Weights of a small GPT-style language model, trained from scratch on English Wikipedia: 4 heads of 64 (2 for keys and values), 12229 steps.
Each number is 128 + 32 x the weight over its row's rms, rounded and kept within 0 to 255. Layers, rows and columns count from 0. The size above them is the row's rms in percent of the matrix's.

# layer 9 MLP down (transposed), 1792x448, rms 0.13, rows 779-793, columns 112-223
size [ 65 118  96  82  98  93 113 121  83 100  90  97 102 101 112]
[[184 121 157 192 139 119 130 187 121 172 105 153 123 121 170 126 133 151 139 140 138  64  97 103 148 136 134 103 157 110 148 161  92 137 202 133 139 113 133 183 118  91 174 106  95 151  96 108  90  89  82 108  32 164 118 136 122 186 122 114 130  88 124  81  78 151 165 123 132 127 113 161 139  29  80 106  65 116 153  78 195 149 121  99  75 159  55  66 112 103 103 119 124 163 112 128 118  51  95 125  43 117 158 103 156 120  93 104 108 159 113 125]
 [135  92  89 173  95 111 147 177  74 106 111 143 160 176 152 187 140 160 166 122 158  96 183 148 175 122 179 130  90  94 181 131 101 108  87 157 159 123 136  91 103  88 112  87 123  99 129 171  92  72  96 102 116  66 109 127 141 127 114 106 103 179 112 106 151  79  92 154 118 188  88 149 111 137 108  94 146 113 177 137 127 111 125 133 114 125 111 181  73 182 125 138 164 114  82 144 171 134 152  80 100 210 115  64 103 150  66 131  63 157 135 169]
 [178  75 197 109 134 175 124 152  82 135 121  98 130 153 132 171 102 119 130  61 127 126 127 134 135 147 124 144 112 155 147  85 146 124  57  98 146 191 173 162 110 141 110 136  98 136 131 152 124 112 146 179 104 163 119 128 136 106 125 175  89 110 114 135  47 131 187 175  99 156 144 178  86 127 148 164 174 127 120  97 129 142 174 101 183 224 143  91 138 173 150 186 100 133  61 107 155 119 156 129 117 131  84 143 128  97 126 174  94  31 115 149]
 [183  77  81  99 126 116  93 108  93  87  65 134 193 110 113 182 146 150  73  93 147 117 121 195 156 114  94 142 138 150  87 162 119 147  86 106 118 121 150  99 145  88 142 175 136  98  97 181 146 137  44 161 144 142 117 107  92  93 132 143  75  94 113  54 154 108 145  71 173 141 158 133 152 127 129 179 135 134  87 130 152 173  86 133 174 129  70 148 119 101 122 118 132 141 147 149 151 129 186 134 165 109 181 109 103 146  94 190 171 104 157 132]
 [147 183 145 146  97 107  94 120 126 154 140 126 121 143 126 140 164  65 168 114 108 182  83 127 141 105 150 189 120 104 150 146  51 117 164 125 113  97 101 130 138 140  89 126 127  82 130 127 206 136 121 117 137 123 137 147 155 174  73 179 120 105 127 166 130  89 126 128 144 131 156 120 139 112 105 144 118 107 166 142  94 161 176 157 190  65 120 141 119 128 130 123 146  91  91 142 153  84  73 161 139 137 109 137 122 154 143  73  89  78 173 132]
 [183 172 138 110 181 127 144  92 172 132 131 150 174  95 140 129 114  96  77 148  80  94 114 120 159 113 124  98 123 104  97  93  78 122  92 156 151  94 132  92 105 132 181 132 189  57 115 131 143 141 132 120 172 147 176 134 165 125 104 181 178 143 122 120 130 165 161 117 127 143 134 107 120  97 129 146 155 103  90 143 125 122 125 152 146 148  89 107  62 137  83  75 123 114  84 132 167 134  78 153 116 122 155  68 138 101 167 115 132 116 115 110]
 [ 92  98 130 155 161 169 134 163  94 104 167 125  91 111 139  86 166 157  94 152 135  79 114 129 145  91 188 100 123 185 188  70 104 130 161  81 175 112 212 116 172 157 113 177 181 130 114 180  74 151 153  80  88 132  98 132 132 183 141 162 151  88  48 135 128 152 119 141 128  52 133 101 145 145  99 105 129  85 116 132 164 103 115  95 145 147 117 208 141 143 118  91 105  96  76  71 106 114  98 148 128  84  95 131 160 154 127 122 136 191 155 152]
 [108 191 165 108 118 142 144 160 102  86 109 164 129 111  23 159 118  73  50 160  74 143 117 133  84 131 116 128 136 132 159 104 159  93  81 134 150  92 126 177  80  66 104 144 150  78 127 163 102 152 173 133 170 125 166 149 107  71  96 129 120  79 190 146 189 152 155  61 146 123 113  83 150 163  83 142 144  67 144 108  82 137 147  87  95 112 193 126  99 151 105 140 148 145 120 160 111  95 132 121 158 126 139 108 111  97 161 194  77 106 111 142]
 [162 104 115  96 185 102 132 148 161  97  64 107 123 138 104  87 104 137  82 126 108  94 118 105 120 107 125 137 139  72  69 126 102 123 135 181 111 131 136 146 127  84 164  88 119 145 106 132  96  67 114 118 211 127 154 204 161 105 124 117 133 121  89  93 105 163 110 122 164 199 147 104 120 127 120 141  89 209 149 115 101 150 107 211 159 144 106 121 134 185  82 128 137 103 122 144 135 119 136 106  85 107 108 118  84 121 107 106 184 119 143  95]
 [159 108 117 125 152 117  73 159 155 116 124 132 150  86  99  77 114 153 133 151 129 110  87 132 102  91 105 101 155 117 125 188 114  68  88  86 109 158 154 111 117 157  85 169 172 132 100  78 142 134  76 129 156 115  85 113 139 111 147  41 151 114 193 139 128 119 157 139 129 137  79 135 163  98  91 171  78 118 188  61 149 104  80  56 158 115 127 114 119  86 104 142 141 115 127 130 122 158  74 176 106 143 175  81 131 100 132 131 104  81  54 145]
 [114 129 117 119 162 125 149 124 108 133 183 128  69 120 130 118 152 129 164 109  95 161 139 164 111 101 162 131 163 144  16  77  80 118 139 128 162 166 208 169 119  75 154 130 119 153 110 117 132 115 135 164 165 140 159 166 139 146 158 106 100 137 127 109 119 103 109 118  90 107 175 151  98  99 142  99  96 164 118 113 159  94 148 100 130  89 166 167 118 117 185 120  73  66 150 168 139 144 127 131 138  80 149 205 114 139 106 129 134 112 170 100]
 [ 94 151 127 129 169 168  73 118  76 177 152 127 106  65 182 104 109 126 194 130 111 105  95 161 152 189 141 131 132 196 177 179 165 119 171 156 114 144 138  72 114 127 103 158  97  73 129 118 170 144  30 103 102  99 148  86 135 169 138 127 119  94 154 143 103 125  91 114 107 117 159 120 117 114 158 126 151 140 140  72 119 142 140 138 136 165  75 190 125 107 169 135 118 111 104 103 137 115 193 121 108 117 137 147 141 125 137  81 128 137 141 165]
 [147 102  88 117 178 120 141 142 153 122 137 113 141 169  99  92 149  89  97 105 112 197 123 162 158 170 151 122 163 128  79 122  92 187 116 183 159 167 130 152 108 157  92 128  95 170  97 143 101  54 158 123 165 109 146 162 127  92 134 114  80 125 168 127 163  90 124 153  93  77 195 138 110  69 125 123 122 132 131  92 139 190 105 105 127  89 148 119 125 223 173  82 137 163 105  93 112  47 148 159 167 166 122  96 137 110 119 124 129 128 119 102]
 [ 79  50 170  85  85 108 129 197 119 168  21 190  77 139 195 104  85 125 176 146  78 170 111 152 132  67 165 157 113 136 121 120 132 129 161 128 105  98  99  90 142 120 154 153 145 184 135 153 127 166 120 109 137 114 142  69 145 145  99 118 167 116 152 170 143 122 121 183 110 149 102 147 126 123 191 108  99 128  81 123 176 193  85  48 132 162 133 151 103 131  93 143 146 107 166 126 153  84 149 190 110  74 109 119 141 126 101 122  49 102 142 113]
 [164 144 106 145 135 134 153  59 137  98 172 136 201 133 146 131 164  66 124 123 111  89 108 108 128 147  97 115 171 103 224 115 128 135 151 166 134 154 155  92 158 122 149 168 171  91  94 141 171  94 108 150 147 145 139  90 142 179 133 122 128  93  97  93 131 142  79 121 140 152 149 137 142 134 153 165 134 175  64 131  65 150 138 129 131 134 100 132  65 171 106 100 148 130 116 140 126 129 108 147 132 123 150 143 116 163 182 148 155 151 177 124]]
# layer 9 MLP up, 1792x448, rms 0.0859, rows 780-793, columns 112-223
size [116  99  84 106  91 107 101  85  99  86  99 107  94 122]
[[ 81 119 118 109 125 111 127 121  79 113  87 132 132 157 162 123 137 113  85 115 142 106  44 144 106 159 170 155 121 108  88 142  49 109  83 167 112 166  86 146 175 118  78 149  93 107 143 124 120 116  85 111 158 139 174 119  99 104 110 153 156 115  74 153 171 122 149 137 164 105 155 110  88  82  82 110 142  73 182 177 133 157 121 116 113 131 152  91 147 129 135 104 142 100  97 125 147 141 132  99 161 100 154 105 128 154 143 130 173 165  71 202]
 [151 122 107 126 101 159 113 129 138 228  80 158 151 146 128 108 142 153 150  82 147 132 168 139 125 140 198 104 144 145 151 116 121 113 120 108  53  58 104 120 112 120  88 125  52  97 139 163 102 106 153  69 155 147 113 101 173 124 110 117 129 164 132 153 163 136  85 188  96 148 123 134  88 134 117 127 170 142 158 191 179 138 128 150 145 117 116  96 126 122 151 171 133 140 104  57 113 144 137 121 160 150 137 135 111 172 207 171 108 167 169  93]
 [125 167 167 154 119 131  99 115 122 161 131 155 105 108 114 119 118  98 104 128 132 116  67 124 194 141  86  74 151 119 132 110  99 105 163 132 113 222  96 138 147 106 152 133 133 123 136 111  88 179 102 144 113  64 177 126 176 150 151  96 127 101  94 150 143 161  99 121 137 129  66 101 212  83 114  93 115 165 117 159 155 119 151  39 129 131 103  69 142 130 136  76 182 113 140 165 154 108  73 140 146 137 113 110 109 193 154  89  87 140 144 146]
 [ 85 141 148 133 153 150  77  87 109 168 135 157 136 103 173 173  80 186 168  96 148 122 118 109 166 110 151 182 169 102 159 135 115 120 126 113 165 111  77 103 131 170 156 130 114 151 113  70 221 104 155 115 141 145 112  93  71  91 113 146 130  60 148 125 169 126  85 140  85  84 131  80 126 107 122  88 108 183 159 135 160 111 130 117 162  70 108 135 107  71 135 140 139 124  96 202 150 125 155 121 110 107 142 120 108 130 184 102  97  79  98 145]
 [129 127 124  53 149 134 110  76  73 141 170 109 114 187 171 113 102 144 128 133 129 135 134 105 162  98 139 126 148 119 139  93 145  99 161  79 139 135 148 152 118 103 129 119 170  74 153 137 124  81 144 210 165 182 143 127 126 129 111 167 194 132 138 133 175  93 143 123 141 145 137 153 153 132 152 123 132 167 126 103 107 103 146 104 122 100 137 140  77  90 134 124 154 128 110 153 129 157 136 104 148 118 112 114 145 107 129 165  95  57 110 129]
 [132 162 123 127 148  89  98 104 161  55 137  89  80  87 127 138 118 138 130 181 148 101 112 119 101 167 145  98 126 108 112  83  94 137 144 102 177 150 111 141 222 166 123 147 143  84  90 208 123 125  91 154  64 143 117 113 116 155 109 191 125 126 144  95 109 113 120 121 187 143 160 101 186 156 117  77  58 128 156 152 123 183 105 158  85  89  71  74 147 165 133 131 114 116 102 162 136 143 119 111  93 107 112 173  79 168 142 150 102 144 162 115]
 [115 155 128  98 170  78 163 125 125  31  41 161 106 120  97 108 122 133 139 164 118 158  79 149 123 146 173  78 188  89 114 112 140 156 152 158 101  79 156 156  96 118 166 153 136 101  94 127 135 148 149 146 183 105 160 108  93 108 160  91 154  99 146  85  68 136 153  48  82 111 132 152 114 125 132 118 144 123 139 153 138 119 146 167 155 160 165 109 136  98 134 134 125 124 209 116 176 168 136 123 132 137 138 107  82 116 124 153 112 111  60 174]
 [155 112 105  65 171 142 188 160 127 111 136 121  95 101  94 147 110 138 187 119 188 217  67 141 123 144  62 152 109 105 126 126 147 139 135 109 147 136 116 149  81 155 151 174 138 173 139 146 138 168  95 159  80 103 145  75  81  61 151  95  88 125 199 155  89 104 127 129 112  74 125 107 169 105 117 110 122  86 151 145 133 133 175  74 145 147 124 120 167 100 165  94 159 187 132 139 118 126 119 119 192  82 162 105 108 135 161 103 154 145  48 117]
 [103 114  92  67 101 113 107 144 108 134 127 139 142 105  56 155  56  79 112 126  83 120  59  86 144 123 155 123 144 154 126 136 196 101 118 180 128 119 138 165  79 163 104 147 138 163 113  99  88 158 135 202 113 146 119  92 135 158 113 152 105  72 150 118 106 129 139 125 123 151  91 124 183 101  79 113 140 145 169 118 161  70  82  51  82 127  61 167 116  63 151  98 110 137 130 115 155 173  97 131 142 107 138 102 123 179 152 147  73 113 108 105]
 [160  98 167 120 128 121 161 137 101 135 139 134 191 138  85 152 140  88 137 178 146 178 124 131 187  33  93 119 130 109 110 151 119  85 159 115 140 120 121  62 126 155 158 109 121 142 116 123 156 134  93 178 187 116 116 225 134 122 139 135 153 101  48 140 178 192 110 133 158 159 116 166 140 162 169 159 129  76  89 100 123 104 110 207 181 124 166 123 120 151 146 143 141 124 157 167 119 144 103 117 169 116 124 139 126 143 128 142  88 149 159 118]
 [180 175 100 101  75 138  94 129 129 152 121 125 146 123 154  92 160 136 116 108 108 148  92 101 123 123 105 128 154 109 162 129 150 124 159 205 119 132 135 122  92  44 187 145 121  92 117 105 128 141  90 124  94 106 130 166  90 164  94 123 179 127 127  77 150 124 193 155 105 129 168 101 137 152 121  57 108 143 126  49  94 114 121 121 134 102  78 119 146 139 158  98 139 130 117 114 182 130  95 140  99  83  55 132 139 141 146 118 124  95  92 111]
 [129 173 139 127 108 129 102  78 118 112 139  99 154 124 151  88 140  79 112  97 133 138 148 126 140 103 158 105 137  92 192 181  55 177 131 113 180  90 172  94  99 166 122 151 147 191 159 168 111 100 104  37 143 130  82  82 120 139 105 134 119 152 110 134 169 147 159 106 100 184 176 141 123 125 103 130 121  83 138 128 142 130 117 165 126 115 173  93 127 150 117  35  95 139 120 100 105 179 144 119 104 128 102 136 174 158 185 127  96 124 123 141]
 [ 81 166 163 151 171 190 198 123  63 121  95 128 117 104 135 123 111 132 119 128 106 129  92  92 108  89 101 151 173 109 148 151 145  92 141 146 139 114 105 126  80  63 169 182 122 172 167 128 103 111  99 108 128 130 110 105 196 111 176  66  95 118 121  99 147 165 134 148 165  97 186 149 143 127 121 112 131  89 160 153  91 158 107  55 178  54 158 109 174 120  71 139 102 113 174 124 158 154 121 148  43 172  97  84  59 113 132 123  95  80 128 150]
 [178 142 128 124 157 170 134 126 124 100  91  70 130 122 136 118 183 132 111 100 173 193 189 155 132 138 101 112 135 145 189 149 167 158 133 103 130  95 121 100 118  91 145  85 111 141 134  91 163 157 125 167 150 110 213 168 115  99  62 131 157 145 113 156  80 112 119 157 138  96 155 129 153 190  62 128 149 148 136 148 141 145 119 138 144 101 110 147  78 166 139 132 116 109 131 110  74 142 143 102  58 109 136 110  45 145 107  69 135 174 117  76]]